{
  "n_layer": 9,
  "d_model": 768,
  "n_head": 9,
  "n_kv_head": 3,
  "head_dim": 64,
  "d_mlp": 2048,
  "vocab_size": 32000,
  "activation": "swiglu",
  "norm": "rmsnorm",
  "norm_place": "pre",
  "norm_eps": 1e-05,
  "positions": "rope",
  "rope_base": 10000.0,
  "rope_fraction": 1.0,
  "qk_norm": false,
  "attn_scale": 0.125,
  "bias": "none",
  "tie_embeddings": false,
  "parallel_block": false,
  "init": "normal",
  "init_std_qkv": 0.0279,
  "init_std_o": 0.0,
  "init_std_up": 0.0279,
  "init_std_down": 0.0,
  "optimizer": "adamw",
  "lr": 0.000672,
  "beta1": 0.9,
  "beta2": 0.95,
  "weight_decay": 0.65,
  "lr_head": 0.00405,
  "grad_clip": 1.0,
  "warmup_steps": 226,
  "schedule": "wsd",
  "decay_fraction": 0.841,
  "decay_shape": "linear",
  "final_lr_fraction": 0.0,
  "batch_tokens": 131072,
  "seq_len": 2048,
  "doc_mask": true,
  "train_tokens": 821200000,
  "steps": 6266,
  "dataset": "wikipedia_en"
}
Each number is 50 + 10 x the weight over its row's rms, rounded and kept within 0 to 99. Layers, rows and columns count from 0. The size before them is the row's rms in percent of the matrix's.

# layer 3 MLP down, 768x2048, rms 0.0244, rows 327-381, columns 384-511
098:59 50 45 40 43 46 57 53 53 41 42 34 35 53 37 30 63 60 48 69 49 31 52 45 49 49 35 43 53 51 44 26 57 56 60 52 60 50 56 42 54 53 41 41 64 51 39 68 55 58 46 47 49 46 51 59 75 51 45 55 40 59 55 60 50 43 50 46 36 52 45 48 52 45 57 43 59 50 57 41 58 48 48 55 39 48 63 47 28 59 38 53 32 43 53 68 51 52 57 47 42 25 52 40 45 49 39 48 47 62 50 57 62 54 56 48 74 58 58 62 56 58 40 51 43 57 45 64
104:50 43 59 34 37 51 36 55 62 58 36 53 46 52 59 64 41 52 50 49 44 36 45 62 46 39 61 49 53 64 41 48 40 35 40 56 55 37 52 53 47 49 40 58 63 57 71 37 41 24 36 55 57 48 53 59 54 61 38 51 60 41 55 41 31 43 41 46 64 69 61 52 33 58 50 61 46 56 60 43 71 56 54 57 47 39 53 46 47 56 59 44 59 52 53 40 58 52 56 51 56 37 45 71 45 58 60 47 57 35 65 30 42 68 56 28 43 51 47 46 65 43 62 53 70 45 40 49
094:59 58 52 53 63 74 52 51 62 52 43 62 73 73 51 60 50 50 56 46 35 51 39 59 31 73 51 50 56 70 44 55 52 36 37 62 62 40 49 49 49 39 59 37 39 49 48 64 46 40 52 53 63 67 50 48 62 38 41 54 31 58 66 60 33 37 49 60 13 47 61 57 63 49 61 56 48 58 60 35 65 52 60 28 45 47 43 57 58 45 53 64 56 56 47 41 69 50 53 63 48 24 49 51 40 52 54 52 44 52 63 52 53 46 58 52 57 26 53 45 54 59 51 63 47 58 52 52
098:72 57 39 47 35 71 43 62 50 47 37 57 49 39 56 32 65 45 34 41 49 60 56 45 63 53 47 47 62 45 47 30 52 61 46 27 50 44 39 41 37 42 48 70 36 35 28 58 52 49 51 58 54 34 57 37 50 53 34 37 56 39 50 49 43 49 45 62 52 44 49 57 52 43 42 61 50 45 34 50 37 61 50 42 59 48 43 29 45 65 65 48 38 30 51 55 59 52 53 62 51 42 59 41 43 46 68 43 47 47 49 59 46 46 39 43 33 61 40 49 55 55 44 53 42 51 37 39
100:55 32 58 44 63 41 42 37 61 68 46 34 44 62 45 35 72 29 39 48 50 59 53 51 39 66 40 53 54 51 50 57 30 51 43 39 56 42 47 52 60 30 35 56 49 56 55 39 59 50 58 42 64 66 62 51 46 42 52 39 38 52 52 44 60 51 52 39 50 71 46 51 46 60 37 44 64 53 53 36 54 52 57 51 52 58 39 39 62 51 45 56 41 39 50 66 49 43 60 61 55 42 48 46 37 55 43 43 61 45 43 36 49 52 54 75 65 37 50 54 64 58 41 53 45 53 52 60
102:59 53 52 45 77 46 42 34 65 56 48 33 48 42 38 48 52 41 62 44 47 35 40 38 40 43 63 51 50 59 42 51 60 60 45 42 44 47 64 46 47 50 59 57 61 55 63 50 49 36 42 47 35 49 57 51 43 60 54 59 40 58 45 58 37 38 40 67 39 56 52 45 47 54 53 42 50 35 50 59 38 46 41 48 41 66 37 46 78 45 47 64 64 57 50 40 61 46 56 54 45 37 48 38 46 41 54 49 36 48 61 42 44 38 57 50 39 40 33 52 46 50 67 60 41 65 53 28
103:58 39 67 52 36 59 51 49 55 51 46 46 51 50 55 43 44 70 34 39 48 46 54 62 52 54 58 53 45 32 43 68 44 57 44 60 46 58 54 58 47 47 68 58 61 60 45 56 43 49 49 54 28 51 45 40 33 55 42 39 21 43 48 60 31 54 65 40 60 43 45 66 74 37 39 45 40 48 43 52 37 30 37 47 50 56 32 53 51 57 52 51 42 54 44 45 55 50 52 51 41 49 56 44 66 37 67 43 49 53 38 46 53 60 49 63 74 54 24 43 57 23 40 77 38 48 46 38
099:53 37 50 67 56 55 44 50 42 45 75 50 34 51 43 61 46 63 74 53 41 50 51 59 48 52 53 49 60 67 63 59 64 41 62 42 47 54 48 53 60 50 33 52 53 48 46 43 49 43 53 44 50 47 58 57 50 68 52 58 66 49 55 33 58 38 34 59 38 54 72 44 45 43 49 63 66 49 56 48 40 52 57 44 57 52 49 55 42 54 51 54 56 42 45 56 42 41 46 46 50 55 74 53 78 46 66 55 53 45 50 51 47 59 47 45 49 48 47 54 49 58 39 45 63 55 56 50
099:66 70 61 70 57 41 56 71 44 81 64 47 29 61 55 47 43 34 56 53 53 46 55 56 57 77 68 38 41 48 40 42 32 64 48 45 56 49 68 43 42 40 58 48 49 47 52 49 59 55 41 37 60 50 36 56 51 52 29 40 74 70 63 61 50 67 51 62 59 54 43 39 72 55 52 56 49 44 36 48 51 52 62 48 36 58 42 51 56 61 51 53 50 47 45 49 49 47 46 30 55 50 46 38 49 59 49 55 38 63 62 55 47 49 56 34 59 58 48 57 53 58 47 27 58 48 43 47
094:68 46 68 34 51 41 47 46 35 39 59 45 59 28 41 61 49 45 48 49 55 53 59 64 51 32 55 62 39 41 55 28 37 45 45 45 58 37 60 59 54 39 56 33 60 43 52 39 46 69 57 36 71 62 55 55 49 63 48 66 66 57 45 57 52 36 41 39 33 44 43 47 31 61 49 31 34 50 35 52 44 44 54 46 53 56 41 23 51 50 46 64 60 37 56 37 50 42 69 68 56 43 40 48 32 41 68 45 41 50 56 75 51 41 63 44 32 47 25 48 32 48 56 43 48 50 34 36
101:51 45 73 58 45 78 74 62 53 30 53 33 35 62 59 53 58 42 61 60 61 46 66 47 42 58 58 49 40 66 50 50 48 51 61 60 51 52 46 43 58 43 43 57 39 54 27 26 76 52 35 42 54 50 69 29 56 60 43 60 37 45 38 56 36 37 37 64 46 45 52 55 42 32 54 56 57 60 51 39 52 47 55 46 43 60 78 41 51 49 65 47 44 52 45 39 54 51 38 50 46 62 41 59 58 59 42 36 49 51 35 58 45 44 58 48 52 67 61 46 65 56 59 56 39 44 27 40
097:36 48 29 59 53 32 36 51 45 26 55 43 60 28 54 70 65 46 56 26 44 61 40 38 50 46 60 53 43 44 47 45 54 39 64 42 51 54 53 32 57 40 73 55 55 64 44 67 59 67 48 61 26 39 47 52 39 52 48 45 63 36 68 60 27 53 58 68 49 42 57 55 53 60 65 36 52 54 42 58 62 43 49 54 22 55 62 75 60 60 66 54 59 48 60 42 69 38 44 31 48 49 44 46 49 52 41 45 61 60 33 50 66 71 53 46 55 43 47 33 62 38 55 46 45 38 49 41
104:63 55 41 42 37 60 43 63 37 51 34 39 43 44 47 42 64 45 49 65 45 59 47 46 51 26 64 67 60 38 61 39 46 35 49 38 53 41 69 41 58 37 44 53 56 25 57 49 51 46 32 53 32 54 44 45 53 34 56 46 40 49 49 37 43 49 56 44 63 50 53 40 71 43 48 30 42 52 55 44 55 57 70 41 45 62 44 33 65 65 25 51 55 53 34 47 40 55 50 46 60 59 56 42 52 47 53 61 60 52 43 67 47 58 54 61 50 46 51 49 61 51 63 46 51 29 41 39
092:49 57 74 60 35 44 54 38 51 56 46 45 49 37 69 79 59 56 41 59 44 50 51 64 59 65 53 56 47 54 44 52 56 50 51 46 27 52 41 66 59 59 49 54 50 44 63 48 34 49 65 62 41 60 36 44 47 61 42 35 52 38 50 62 39 63 37 37 52 64 44 34 31 58 32 46 46 52 45 62 62 43 53 49 58 32 51 58 70 68 41 46 53 50 48 47 41 35 37 30 52 46 38 48 42 46 32 55 57 56 46 52 29 55 42 58 59 31 42 53 43 49 54 45 48 50 59 46
133:43 62 32 57 54 33 43 55 63 62 37 51 49 30 44 57 53 45 49 49 36 59 45 60 23 53 29 42 34 38 55 70 44 49 58 62 43 52 39 45 25 44 43 52 50 48 46 47 66 71 43 48 56 63 47 44 47 70 44 48 47 71 36 48 46 72 57 62 44 51 51 61 39 55 65 26 62 53 48 62 39 64 52 36 42 65 38 62 57 58 53 45 35 48 68 60 46 53 51 48 42 45 50 46 48 53 47 35 57 57 38 50 52 43 46 39 41 40 41 50 39 46 39 38 57 55 43 38
097:37 33 53 57 46 62 63 51 54 52 62 57 45 60 61 47 55 54 65 45 60 76 61 62 56 49 20 57 56 46 52 60 51 38 39 34 33 46 50 53 69 48 34 61 53 34 40 44 47 56 58 40 54 49 27 48 36 53 50 54 40 51 59 50 40 37 46 52 35 45 54 69 50 51 40 59 51 51 66 46 58 66 57 49 49 47 45 56 38 38 53 33 37 44 44 61 69 58 39 48 66 53 48 44 58 55 49 44 59 50 59 51 53 45 51 50 61 47 52 56 43 54 54 50 44 49 55 52
098:40 65 41 55 51 49 47 49 56 53 49 45 58 58 49 48 58 49 47 36 43 29 61 44 54 45 50 49 49 59 46 48 41 50 68 40 55 70 40 62 53 70 43 67 47 64 52 56 38 50 51 37 44 55 35 42 39 54 49 35 83 51 56 53 51 52 60 33 60 43 51 73 57 43 44 50 35 46 40 67 47 48 41 63 41 39 38 39 35 37 53 43 46 45 55 40 60 64 55 59 48 61 53 42 38 44 64 44 40 56 54 46 26 67 47 51 65 52 42 66 59 50 29 53 53 46 34 69
100:55 48 56 37 42 59 57 50 53 42 53 47 54 38 56 38 56 45 31 52 67 22 54 31 54 67 35 57 42 28 38 48 60 56 63 50 42 61 65 64 46 48 60 56 46 44 62 48 48 42 60 60 55 34 39 67 44 59 49 48 51 50 62 62 61 49 68 53 63 60 38 55 55 52 50 49 49 69 47 70 66 44 35 51 61 45 50 52 37 34 48 47 42 55 54 49 52 50 43 40 47 61 54 50 57 25 47 46 41 59 37 42 50 51 42 54 34 46 48 45 55 41 49 53 43 55 27 43
102:40 51 52 50 52 58 46 62 51 63 49 44 55 35 56 34 51 52 46 52 58 31 53 61 65 55 43 59 51 46 45 36 56 63 41 35 63 35 60 39 51 47 60 66 52 43 69 44 42 62 67 46 43 45 62 44 60 46 47 45 47 44 54 51 51 43 37 45 62 67 53 46 62 43 52 49 52 51 54 56 63 56 48 39 44 17 51 43 71 68 50 49 51 41 61 42 44 35 47 35 64 48 68 45 33 62 56 47 45 80 48 58 49 43 68 36 49 44 59 40 51 49 54 20 42 39 36 59
100:41 60 61 53 52 56 27 46 75 54 55 40 49 27 46 47 46 47 68 50 33 57 47 51 40 51 48 53 56 50 56 59 50 57 55 57 61 46 42 42 53 34 40 32 45 32 57 41 60 60 58 58 53 70 35 36 58 50 35 64 50 57 66 60 53 33 40 58 36 79 61 34 62 51 49 48 58 45 39 62 38 36 57 51 51 36 82 56 44 37 59 39 51 45 47 59 45 53 51 47 35 35 52 44 31 49 61 21 34 65 76 44 38 52 35 42 39 34 56 72 59 32 25 77 62 57 62 57
099:56 62 53 38 63 44 46 43 64 66 59 63 54 44 56 67 47 68 53 49 53 38 48 65 43 61 49 46 50 60 41 82 57 38 48 51 60 57 56 54 42 54 49 53 53 51 62 40 51 53 43 64 67 35 43 41 49 66 37 61 58 58 70 61 41 29 51 41 45 40 54 59 53 52 49 54 59 40 55 40 48 48 65 44 39 53 48 35 32 37 61 51 41 46 30 51 35 50 70 42 58 68 45 51 58 63 64 44 53 61 45 46 43 57 42 38 44 37 49 41 52 49 52 35 40 62 67 55
100:39 50 60 55 49 61 61 43 46 46 67 39 27 56 60 52 55 43 48 45 34 46 48 51 57 75 41 69 46 56 28 50 53 62 39 56 66 58 44 45 54 69 50 44 48 54 49 44 47 41 39 27 51 33 45 39 44 49 40 49 52 48 63 65 44 36 41 67 59 68 57 40 33 64 50 62 35 62 50 56 49 25 57 49 49 44 52 46 49 64 62 44 55 40 47 61 57 45 41 72 50 49 58 55 51 63 35 56 51 61 56 65 43 44 57 43 63 53 47 57 53 50 55 43 58 68 51 33
096:63 57 41 53 53 58 37 59 68 46 49 47 63 35 49 48 54 59 52 39 63 67 47 56 34 56 48 42 37 56 53 49 53 46 42 55 53 54 34 64 39 56 62 63 52 60 49 49 29 59 60 56 45 41 53 22 38 48 49 62 59 47 78 41 48 65 61 61 41 52 59 41 52 46 40 55 54 37 58 23 55 50 51 31 48 51 57 60 53 46 50 43 46 33 42 45 48 54 54 45 37 53 58 44 58 43 50 36 39 39 67 48 30 62 33 48 50 56 60 41 51 54 55 39 57 49 55 08
100:58 50 43 60 49 24 61 49 54 42 52 36 70 53 60 55 56 26 53 58 55 36 65 51 51 40 48 54 51 53 57 38 64 68 52 49 58 37 50 47 51 54 55 60 56 37 65 53 47 48 49 24 39 34 46 60 53 39 38 38 47 56 68 31 40 59 52 41 44 51 52 52 53 38 48 67 46 44 38 55 52 49 47 60 23 27 56 59 46 40 49 50 46 58 49 50 56 49 41 48 47 47 59 29 52 47 37 49 62 54 51 63 57 32 50 54 51 49 30 58 45 42 41 37 56 62 46 52
100:47 49 44 67 40 59 54 52 47 67 43 51 46 58 43 58 41 53 38 52 43 45 31 50 26 60 40 42 38 44 59 37 44 32 48 44 65 41 47 35 47 49 43 58 47 24 83 56 44 50 53 50 49 47 35 58 51 65 44 50 61 49 50 49 32 46 54 63 39 40 41 45 39 42 49 42 47 67 37 67 61 51 51 61 67 41 40 75 26 58 64 46 55 48 28 39 52 42 59 61 69 73 49 57 67 55 32 28 61 65 58 58 61 55 55 42 62 47 49 59 50 57 58 52 63 55 44 77
096:45 46 51 69 69 56 42 46 47 53 65 58 37 50 59 43 47 39 52 58 52 48 36 55 38 59 38 34 43 62 56 42 46 55 32 48 55 64 49 39 35 64 55 50 57 55 51 56 35 44 55 63 49 41 49 54 66 58 43 52 45 53 58 55 50 39 49 55 12 48 50 61 64 46 55 55 41 41 35 44 47 29 42 47 51 55 33 60 63 49 64 62 42 44 67 37 58 74 52 51 21 54 50 42 33 34 39 32 59 36 40 66 37 54 45 56 50 38 59 53 31 46 57 43 42 65 36 36
100:46 61 47 53 40 46 51 44 53 58 40 44 44 45 54 51 45 40 42 55 35 59 58 49 56 55 29 67 52 57 40 33 56 43 58 65 41 42 34 46 75 48 48 54 39 48 58 42 61 44 69 43 62 52 28 60 44 54 58 42 51 45 54 41 44 65 60 59 63 52 41 59 41 80 30 84 34 45 42 48 53 31 37 58 36 57 61 36 57 45 52 59 49 49 53 56 40 38 55 57 48 57 70 54 47 51 42 53 55 53 46 65 46 45 55 63 53 49 59 53 28 52 38 58 51 58 32 51
102:63 56 53 56 58 61 43 55 35 70 61 22 57 59 83 45 44 63 54 53 53 45 51 44 50 51 56 61 67 52 45 54 62 32 46 49 57 39 45 43 63 67 39 42 40 36 46 57 46 51 58 56 33 37 43 52 50 50 41 40 52 43 49 41 49 55 49 27 48 44 57 57 76 44 36 60 58 61 49 21 43 57 63 51 38 30 46 49 57 42 35 41 46 59 27 49 55 48 52 60 36 48 50 49 57 47 46 55 55 52 48 55 44 39 46 73 52 42 64 59 41 54 60 64 45 52 52 52
102:63 50 69 39 46 37 40 35 46 36 53 45 45 57 63 43 55 35 47 43 55 51 79 42 59 53 55 67 42 46 50 35 55 51 59 53 47 41 51 43 45 42 64 42 62 51 41 55 39 69 49 59 60 51 36 59 61 45 60 49 45 56 37 44 53 53 51 39 38 69 59 56 56 51 57 58 66 57 44 55 37 49 60 53 71 59 43 42 52 45 58 56 63 37 73 63 49 63 47 66 42 52 56 46 61 51 57 41 52 45 54 57 53 38 47 53 49 54 45 38 51 36 53 45 50 61 47 41
105:45 52 58 57 61 56 52 38 41 51 54 35 74 44 43 53 51 43 53 62 54 55 30 59 57 28 50 55 59 48 55 49 58 49 56 42 40 42 57 41 59 35 61 42 33 45 57 37 49 44 60 53 54 62 57 63 56 68 56 54 61 35 47 47 29 67 43 51 32 55 49 51 55 59 35 61 46 31 57 68 50 57 56 40 47 34 61 39 47 46 37 52 37 52 63 56 43 43 49 49 46 57 52 48 49 52 35 44 65 54 57 32 43 54 42 44 62 62 43 54 42 52 49 49 45 50 61 44
098:58 51 54 43 46 40 39 54 49 33 58 36 34 83 49 21 45 56 33 32 33 65 59 33 59 53 46 35 52 39 57 49 43 70 56 26 68 49 44 63 47 55 36 55 62 41 58 55 48 60 53 60 58 54 54 56 47 54 42 75 52 58 46 52 46 38 53 42 47 64 43 60 63 50 47 38 52 56 46 50 50 41 42 46 61 61 51 55 54 57 55 40 39 38 41 64 60 46 47 67 49 36 35 55 50 61 49 61 27 34 45 55 54 45 61 60 44 59 47 53 53 56 66 45 43 61 29 67
100:68 58 46 52 66 66 56 53 43 50 50 52 65 65 53 76 55 57 52 41 35 45 46 31 63 35 57 49 61 36 44 49 47 60 55 61 65 54 69 45 42 51 29 42 47 62 76 53 65 39 48 65 49 47 66 44 37 64 48 52 31 50 44 57 51 55 58 40 34 59 52 68 61 28 55 49 60 60 50 42 61 38 39 30 57 54 50 43 61 53 49 51 57 44 41 59 45 53 41 53 59 60 45 57 50 61 46 38 44 38 31 54 55 44 49 54 33 46 74 45 57 58 41 73 45 56 53 62
094:22 45 47 58 64 48 37 54 62 38 54 58 56 28 55 53 44 58 33 57 52 63 55 48 63 72 42 61 27 34 58 53 31 26 58 54 14 65 60 39 43 35 51 57 66 54 45 40 48 59 59 48 68 53 72 48 54 63 41 54 46 43 47 62 60 51 31 45 34 46 39 44 34 46 29 42 46 68 39 64 30 38 39 55 54 68 50 52 54 54 72 55 46 55 68 48 36 57 52 59 53 56 51 59 58 41 71 44 62 51 35 50 58 71 61 33 36 60 48 40 55 41 53 67 62 47 42 66
097:53 52 67 30 52 42 50 51 39 42 37 48 36 55 47 27 65 59 63 51 61 41 78 43 43 36 49 37 30 72 34 41 40 57 51 56 43 56 61 34 50 43 53 36 31 54 46 44 65 57 43 47 69 57 47 35 62 38 79 40 54 54 53 71 66 51 55 49 69 38 51 47 54 28 56 47 59 67 40 55 22 54 79 44 58 44 44 46 47 40 53 51 36 48 54 71 56 74 54 53 65 28 25 38 68 60 47 49 53 53 39 43 51 53 39 55 45 67 39 42 62 60 50 48 28 58 59 66
103:49 59 47 59 40 34 46 34 51 41 69 58 28 49 30 22 51 50 60 28 48 36 53 46 59 52 68 56 38 41 47 51 45 28 43 40 39 59 56 66 57 51 49 53 52 60 50 56 53 41 51 55 69 39 39 50 55 50 38 35 51 51 60 54 49 51 56 60 45 51 42 65 54 47 50 53 42 74 46 51 43 66 43 36 46 63 64 49 57 62 51 73 43 34 40 45 32 52 65 53 60 51 45 46 50 45 60 59 49 41 37 38 44 61 63 48 34 68 48 48 41 53 45 38 54 54 63 55
096:48 69 45 43 47 51 73 56 47 53 50 66 42 46 44 49 58 66 58 60 35 44 62 59 73 31 73 44 49 44 53 53 62 57 57 49 64 53 63 57 39 52 57 44 53 35 52 70 55 64 54 44 64 67 45 52 42 34 53 43 50 65 66 44 40 51 54 54 51 58 41 42 57 52 36 50 52 42 57 45 55 57 63 36 48 75 46 41 37 64 65 52 51 44 49 32 51 61 39 37 58 40 48 51 49 50 51 44 26 56 38 51 46 53 49 59 41 59 56 48 54 52 72 48 38 57 46 58
100:58 52 71 81 48 62 46 38 53 41 46 35 42 50 56 68 53 36 74 44 36 35 38 68 46 44 83 60 34 70 62 45 37 35 51 55 52 47 51 61 43 50 35 48 46 65 44 67 39 36 50 40 56 33 66 66 58 44 48 44 59 34 59 52 52 27 47 65 42 54 53 49 71 65 67 59 50 45 57 43 48 30 49 66 41 29 44 48 50 56 38 32 39 62 58 45 53 43 49 51 64 59 57 65 50 54 64 49 58 66 33 51 47 57 63 43 55 45 57 53 46 42 69 59 51 37 46 33
093:53 53 62 57 52 60 42 50 37 42 56 61 45 24 58 53 46 48 65 60 37 42 73 77 40 49 52 60 31 50 36 46 54 59 42 45 58 55 42 62 48 48 47 41 54 49 55 64 38 57 33 44 65 59 48 55 43 37 40 49 62 46 38 39 64 43 28 47 52 48 46 53 50 49 46 66 58 50 55 30 57 40 38 53 53 52 34 33 53 50 65 33 60 63 44 50 43 58 46 51 45 61 43 60 52 46 66 53 36 53 61 62 46 51 35 59 65 59 55 48 36 51 47 50 47 40 41 52
099:62 49 38 68 46 60 50 65 49 44 44 71 50 47 48 50 42 66 27 56 48 73 20 64 42 42 47 61 46 41 73 61 56 35 56 62 48 58 43 51 46 28 61 47 57 49 50 39 60 62 49 47 56 49 61 53 45 35 38 39 48 56 21 45 80 48 66 42 64 49 56 38 56 45 46 47 54 50 63 40 50 48 61 26 56 58 43 55 45 23 43 47 62 71 49 43 22 43 53 45 41 51 53 59 63 55 51 57 52 49 28 58 53 33 43 56 58 50 44 44 52 50 47 43 46 42 76 48
098:48 64 54 58 48 41 66 39 46 58 38 44 55 54 50 45 45 55 41 49 49 57 39 64 59 49 58 43 39 49 55 55 46 45 59 47 39 40 61 50 28 54 70 43 31 42 60 49 55 31 53 52 45 38 33 46 37 49 40 51 39 28 47 72 47 35 65 38 46 52 58 51 58 51 47 45 41 62 33 52 34 60 34 52 42 55 56 50 51 54 53 45 55 41 65 51 31 49 50 59 61 56 64 48 45 36 47 35 60 47 40 49 32 35 61 24 45 55 40 22 53 46 46 41 70 44 35 44
097:60 64 54 44 57 45 45 31 52 43 49 49 74 34 58 49 43 64 58 58 52 45 52 61 61 49 56 60 67 37 45 24 46 23 67 62 52 57 52 37 47 47 56 44 37 47 51 57 42 28 43 38 41 50 36 58 48 49 45 49 54 51 39 61 40 54 65 35 54 48 49 65 61 59 38 52 47 46 41 44 45 39 33 62 52 55 56 45 64 46 47 52 56 49 44 31 54 49 31 65 47 51 59 55 56 52 27 37 44 59 31 44 58 51 55 41 44 57 38 72 55 55 43 46 53 60 43 48
098:56 49 62 43 44 51 27 54 49 55 38 57 41 56 46 45 40 31 57 51 37 60 69 43 51 65 49 57 68 39 41 52 34 53 46 36 36 26 36 49 37 59 53 59 51 59 50 62 42 42 49 56 70 50 50 44 34 45 39 50 62 50 44 54 35 52 55 40 54 48 53 52 53 49 46 49 45 40 51 45 48 38 62 66 63 42 51 67 45 60 45 54 52 32 33 57 70 53 54 33 48 72 57 47 49 64 51 28 52 56 54 52 61 40 48 28 43 51 33 60 61 56 52 47 63 63 53 60
093:44 42 49 48 41 43 50 62 76 47 53 51 54 54 64 40 53 57 35 56 51 53 51 56 66 39 60 47 51 65 51 49 46 50 47 49 59 49 53 51 64 55 54 63 50 38 47 47 59 50 35 57 43 50 45 39 61 40 39 36 51 46 53 35 59 55 47 42 51 48 52 36 59 57 65 34 54 45 52 50 38 64 50 54 51 59 53 60 45 58 37 58 43 43 34 62 50 60 59 51 45 53 48 71 25 70 42 21 49 39 53 51 35 70 46 31 72 52 44 63 65 67 39 51 42 52 70 58
095:46 43 57 60 65 30 67 42 46 49 45 37 52 34 52 39 58 62 50 53 57 34 53 41 67 60 40 62 43 64 42 54 34 47 51 53 45 67 49 38 50 65 52 63 59 60 54 54 59 45 50 56 44 50 58 51 32 60 36 34 68 49 75 47 45 45 34 47 49 44 54 57 31 54 52 64 31 65 70 46 55 37 63 49 41 62 56 64 63 51 44 34 42 48 48 47 53 34 66 34 45 65 44 47 35 54 50 55 40 54 75 44 45 44 54 50 46 32 45 55 55 36 59 57 62 41 59 56
104:48 45 50 51 45 56 66 52 50 56 80 39 49 52 60 48 61 61 40 45 57 52 46 55 50 39 34 57 54 59 34 56 61 39 50 44 53 64 45 52 45 65 50 45 62 52 44 38 60 40 48 26 49 41 49 38 47 62 49 45 49 36 37 54 45 62 48 36 49 53 41 42 44 31 25 53 53 53 30 54 45 54 56 46 60 42 62 33 57 47 33 55 54 53 57 57 41 44 42 42 45 69 46 61 67 50 52 66 59 43 78 57 62 39 56 59 49 44 53 45 45 48 59 53 49 61 57 47
099:53 47 52 47 62 56 47 50 50 41 48 63 68 54 43 54 52 58 66 47 37 44 51 49 43 45 44 39 61 53 52 52 36 36 55 54 44 55 50 57 44 48 40 47 53 42 33 34 62 48 65 55 76 44 58 26 36 48 68 47 59 52 40 61 52 51 50 59 47 42 58 30 41 46 34 45 51 49 53 33 58 59 52 51 58 33 53 61 36 43 46 32 47 59 60 39 44 60 33 56 47 69 56 51 72 54 53 58 46 30 42 60 57 51 09 45 57 55 30 38 46 57 45 63 47 47 63 61
100:59 35 39 40 66 37 46 46 69 48 50 52 66 40 54 50 59 52 36 70 49 57 45 40 42 65 41 46 45 50 55 33 58 31 58 59 41 64 54 44 48 59 32 35 45 44 50 43 57 53 70 58 32 53 66 47 58 43 60 46 54 52 51 52 51 60 72 63 54 54 42 37 61 39 54 52 37 33 55 42 51 51 63 56 45 54 36 48 50 70 54 46 54 50 52 48 54 47 42 37 54 57 49 65 49 51 61 50 54 34 49 60 49 62 35 50 65 50 51 45 53 50 53 59 49 49 60 47
101:68 50 54 68 57 29 36 51 39 54 56 50 38 49 54 58 50 57 54 41 58 46 21 37 48 50 41 58 45 47 69 71 51 53 45 42 65 51 62 31 33 35 46 46 35 23 49 55 71 53 51 59 51 47 46 66 65 41 59 50 49 49 68 32 69 49 54 52 45 40 55 45 42 22 44 55 45 60 48 39 33 46 50 59 40 52 63 43 38 52 34 65 57 41 57 51 46 53 37 46 58 35 61 42 59 47 49 71 60 43 83 69 44 38 42 47 52 40 51 53 51 52 71 48 55 61 43 57
100:59 29 46 57 30 59 63 51 54 40 56 41 48 58 62 48 45 51 69 51 57 38 59 66 42 38 39 49 57 43 35 52 36 54 52 40 45 68 65 41 61 48 56 58 55 45 44 39 45 43 53 41 54 65 39 41 54 57 70 59 66 43 38 34 63 51 34 53 56 49 36 49 55 64 52 45 49 47 39 67 57 50 39 62 64 65 55 50 47 65 23 47 57 73 63 36 36 66 53 61 56 44 51 57 42 69 52 56 56 62 45 21 62 40 57 58 47 51 49 38 50 51 36 48 53 48 62 54
101:57 59 55 41 47 48 62 43 65 47 61 27 41 41 64 49 35 33 53 42 49 65 66 47 57 40 63 56 56 64 40 54 51 51 53 43 47 57 56 44 50 71 41 59 51 53 43 42 59 37 53 47 66 49 61 28 46 62 53 56 49 51 38 50 49 45 45 49 55 46 49 55 37 51 41 57 59 47 57 41 49 47 55 43 44 43 44 46 63 32 41 39 64 48 53 53 38 51 62 36 39 64 38 41 51 52 51 37 52 49 54 58 60 45 57 57 56 43 58 44 36 52 53 59 44 57 50 51
096:48 41 48 53 25 48 43 69 51 68 49 46 48 56 29 36 49 43 62 48 70 67 63 44 54 50 51 63 47 42 47 57 50 54 46 55 49 47 48 47 59 61 45 52 67 61 60 52 49 59 45 52 37 32 60 54 47 61 60 56 46 42 72 54 49 40 50 49 47 48 36 37 49 64 61 45 32 35 48 45 45 51 55 37 46 56 51 52 51 54 42 61 53 36 58 47 54 49 59 57 45 60 35 61 52 56 52 46 61 58 30 43 40 51 62 39 56 58 40 51 47 56 43 38 43 45 43 49
096:53 78 49 33 50 64 59 42 58 23 53 47 45 48 27 55 56 36 52 50 33 52 43 53 63 41 67 46 59 52 50 77 30 70 54 59 41 49 49 52 28 51 41 36 58 53 58 64 43 55 63 75 45 32 36 66 60 44 72 49 53 34 51 56 45 37 45 48 59 47 57 44 40 61 49 63 53 47 61 47 57 52 45 67 52 49 47 46 51 40 52 39 52 48 49 40 61 39 58 43 52 48 46 45 33 47 57 49 47 69 40 40 62 45 46 47 57 66 46 35 54 26 23 56 60 52 40 55
108:34 49 54 51 49 51 39 48 47 30 54 67 51 65 72 63 57 58 24 58 30 56 67 62 62 40 58 54 37 56 27 64 43 74 38 46 35 61 36 48 41 41 38 54 40 58 30 29 52 43 37 49 45 43 44 60 69 65 50 50 45 59 43 50 53 46 47 51 43 46 44 62 47 62 44 70 59 43 43 33 43 39 48 62 32 45 58 41 30 29 65 42 46 45 49 45 45 66 25 62 49 53 64 52 48 64 53 62 71 50 29 45 41 61 26 44 58 54 37 54 63 43 47 53 63 64 67 54
096:49 41 58 55 73 58 79 64 52 45 26 47 65 43 47 43 51 40 55 50 54 44 48 52 42 55 59 45 33 56 57 28 65 54 49 47 46 60 37 66 45 55 26 41 55 44 41 42 49 41 27 53 24 36 64 54 36 41 54 48 63 51 22 59 45 64 47 39 47 48 46 54 69 35 50 54 41 36 68 50 65 34 43 69 37 42 60 68 64 50 49 42 27 32 48 42 56 57 51 32 43 62 53 50 28 42 43 58 55 36 39 46 46 61 43 55 41 39 43 50 44 49 46 47 53 48 55 29
098:30 53 60 59 44 42 53 54 52 51 53 41 42 33 49 60 39 36 60 55 52 55 46 44 15 36 52 55 59 57 49 61 57 24 49 45 31 47 37 53 48 60 49 38 51 49 27 41 48 49 51 35 54 49 49 34 55 46 41 43 65 76 50 38 54 49 46 47 54 60 53 49 41 60 51 43 42 53 47 52 53 40 59 64 44 51 45 47 41 36 48 38 59 47 53 63 41 36 44 51 36 46 38 46 45 64 51 53 42 47 30 42 63 55 51 51 47 55 48 53 50 47 81 57 54 61 45 53